Weights of a small transformer language model.
Size: width 192, 3 heads of 64, vocabulary 2048, 15.8M parameters.
Each number is 500 + 40 x the weight over its row's rms, rounded and kept within 0 to 999. Layers, rows and columns count from 0. Numbers have three digits each. The size before them is the row's rms in percent of the matrix's.

# layer 12 attention key, 192x192, rms 0.0831, rows 81-95, columns 0-191
101:452526536468506434425502500526518528554514487419493542511527508474568586511507466509499496527429526506525479435464494542520495461449544506476486469413485495512480564489514539483558413558511521524526457494503536435506483496547531555488434570543541448550510494494512516495488535493474477514537487483465558518503604550561498503564561548463507526563558534450453501507471439485500513451565466523462477511517562536496555529384563494523494518472462484529492516446505490545454518495556446584502558481518539511490531473554518484551468506524532595458486542552518469435494473463471588404
100:490501467558580517399476448527448495474431495498533507471401465471494505465467521503428490460495537494548446429530441482544478483537481414482484540477490507556528443542532542520560534490493583456505532476503481548543494516548508536442518479550472513451520520542526525518481467446502514423511463499552530437525536441450493437519495490394469505520479514505486563512487446521499558466532485511477535510465528444494530451502444586524473533561550494550477507546490517472484460503484463584542517510494532539576498483532556527436483562494494421525493517507441533427466447515472626537
099:499505525512497558578583468568460450455473468448433412444476423526511486488437492501450553478494520584559495496408547524527481491526504551501513501505514554470436508522485479463522535446522470487445487482435519473399471493493503421521519455451456476580507503490502526512603481505495491432461465516399451472524506488457544455475436469515552459470537490487498477450477458420518505605527527419489571440548505471541451446538507548551471520457516481494484515491503510510502480479495533539454511472512489524526495478551485463488408514509525525480506487494467522511425547572438489462
113:477513467536518441463499455535480534578543515472449553466439506488514517483540432502493504520464461544493534432495497606489549470511540538516499525497476540521507445471575473508494501441495467500534534458533489459509508465481487468477493495503492468552545554470538580479593512498415474432497572463425449484505447542476563493527450506525452523458579503522503502487430522471487441458510504514569529486532516568526442523497505507605418461487460523510529599520532520595474500555507472511471489492466516473553467487580470427486521511530566526438483551541498590484452478507569487440
105:490468579531472449473574441508504543533505514462501499458525453505527524468533568562451507497500578426535518434518490516526478520443509577465447495589431493470462541495483493515547490454457446534517419507441596427527534539483500492453530501499490475536504503528444479518511450507434454513490513522475589487487593573489460515504578500413478496472531505488505499492463458543451513436522532528519532560516560442517450502479453474560497511488415420532547524507502474486520533510524459454543536522519455471497435418547477470456462478461496529464428510531508534440516466591544507514
099:543535489508572568543533539510456476494488502456393492479500434474459476484443510472510434515571514511494492493459507605501530522546452487473472496453535467480490492569512464438478538535529530464492484497464450494436511482508466474497529433505425506473475482560502547437519533555529539453481460515450450507480459538428619431588480504525583531444408518519444485441580499421488493472485477502506530522491517482519470444513394555532531501464557572479492541498502480573444528560498515515478544548539516522474552504511446502536493478485520515450474496545520469522471471477511411473
101:494555412477505508498509447457588531518539496528503462490515508534540461547460566503537481493461489473499472526567486443495486562495482526501578472531550526528512503432512521441541463539492521509502477479494475517555533483518481472594564477572526517514575553555522446508453502510548472536491515471489470497488537507556486550470490476561501426494451494437508563492504459572452491464489490468481445594501523462526567535463498490552599512450493462543474539506527507525450506426489502426467537506458495491600490553491518545552539541469482423519584386533447457573494476459472493440
103:529526424450544417525455507531490561502573480521469467435436523537500478486493513487481457534509549553505542437488523535508512575533451487494568583529490503465513505474497423486490642476573543460563554478501558479515529497487438515508557497452528491503519466506490439517499563544494479499498476517506439472493569539476510506592530557530485533462502494516471416501520611457507466483506523477541491496467545439547455489576496573505467529518455507478523546522476436481399488578534578463527543539461496512489436474529470479529513439500540446534527487494539433480522461477526496479
102:542473500462547426499544489513554490557569568467505467490536541537541491558515489455418496543518480530462525520385508495559484532575508533489556527561495529515497527523470518530495558443513573521527481464587515544545493490469471476511506488497462483428502480497566494425396518488466473444509423519544557462585514449472570433495524518469462449473453539559512461582462450532463532551534490463484517479510493500515506496528537457485464468501474569548549506560495534418501439536460515502585557448440558477528504497520473557491497455533520487512486508484521501460550520431510571531
121:502478501508539561517487569523497476532507530495476510474476506533487512431523470526498492490489532428486489526501522581491490483515484477501467472403523456473529523575543532530395520486478432500459454519550524491444483448469528563456479517451515504497428566475551490489446455556501496528474500514522557548546497463486493451558461464548486462399501517486512473498477465512483568477472538547491498443509491458383494596489460493456462436492559483436482434497495463496474485505574508490475486424543474584433545503529508461472443475593504571502489362517562510512544490507505562529
101:542511511496531499509454563590451453474454539463429505480450491531478526411500435499461499498458554537503428441486489576471506464493496492490528437490471549493489449492506485510480491497458418484466504468528467502447468499435470526461511515398557481551411473518527487532486463555457480463426517429487479490582442550475501544544472490604485551459571494459497442531447489461478553516530472504494501470532525459473470502484493556442433528493557506421515490480476504511472472534542460518441475439503460576480480426536465416506403478530488577535486459506542563494479488530530494513
102:440518512482495489491491438455483602536513493541432545490513486443415525512533537462478528541527457579437562495443493528484568453469501509564534585441562476498510452492486560520539494486478469433447513470475529477464490498532517481539466528615505482530563481471521515533520496502493493468588569451433483527487445517467482537522531520557554448534505451512449502424515488502563532450529502516520452480466490584546458559521514576516563566530491488530445502562500523530488503476527522525522398492534569536528559472510510506533534547423426470504552509490513535520537455515453465466
109:569499539484542502479457494556448490475474520510506541441441438469485462444467433483438524509526510469546539444431488510527562431536535465482485511503528532544464474491531476538532482418463503532582497499436459543466484553481429499406367517500454492506444506519485565540515509492533486476529529519510444470500429487520518510445446438565477536536512458482570522530452498491501508469507521518453530484469478508458428476517484497510479490462558424538427538530478501547508537530480402542482475454463479481474467446532479360446521545524552567565473551518526528494510467530474523497
110:475514528482558534536559497493488515448411583464515479495549504449492466543525527556549507494491468490529521547474522434519448526440469488512493491458440481469496521542542552444509511521465508478468551579491504561570493553457541451478524511469520543438514466478479512444500521506442491521472510494582528446470522485423494495474485543529485504527411436539460567520577493455540531500543450480495460515420523531477435464536437505483503497550517561529526492499470559539496446484470464461508551450510428504448585576483487574493532507468443419550443424495516437573434500429490471528
095:502490548445465530535482450478455428556457446456536495501464464571508530472518484540529586587508511558483491502597452461493542500442574484527546487535434542482578518493463443441489441564540475522525541533526532431526476494526573434519518510467511512470488521441504456561575453529509449463478485507465482515486461477539412537474506563513481487605559483476500454475497545527482428576440501510470510474514555509482494411487499437540541512518549453544501472499534498423535525542498455523428521545455446473567500502463539515513468485483565516441517523483480451479481516544531483540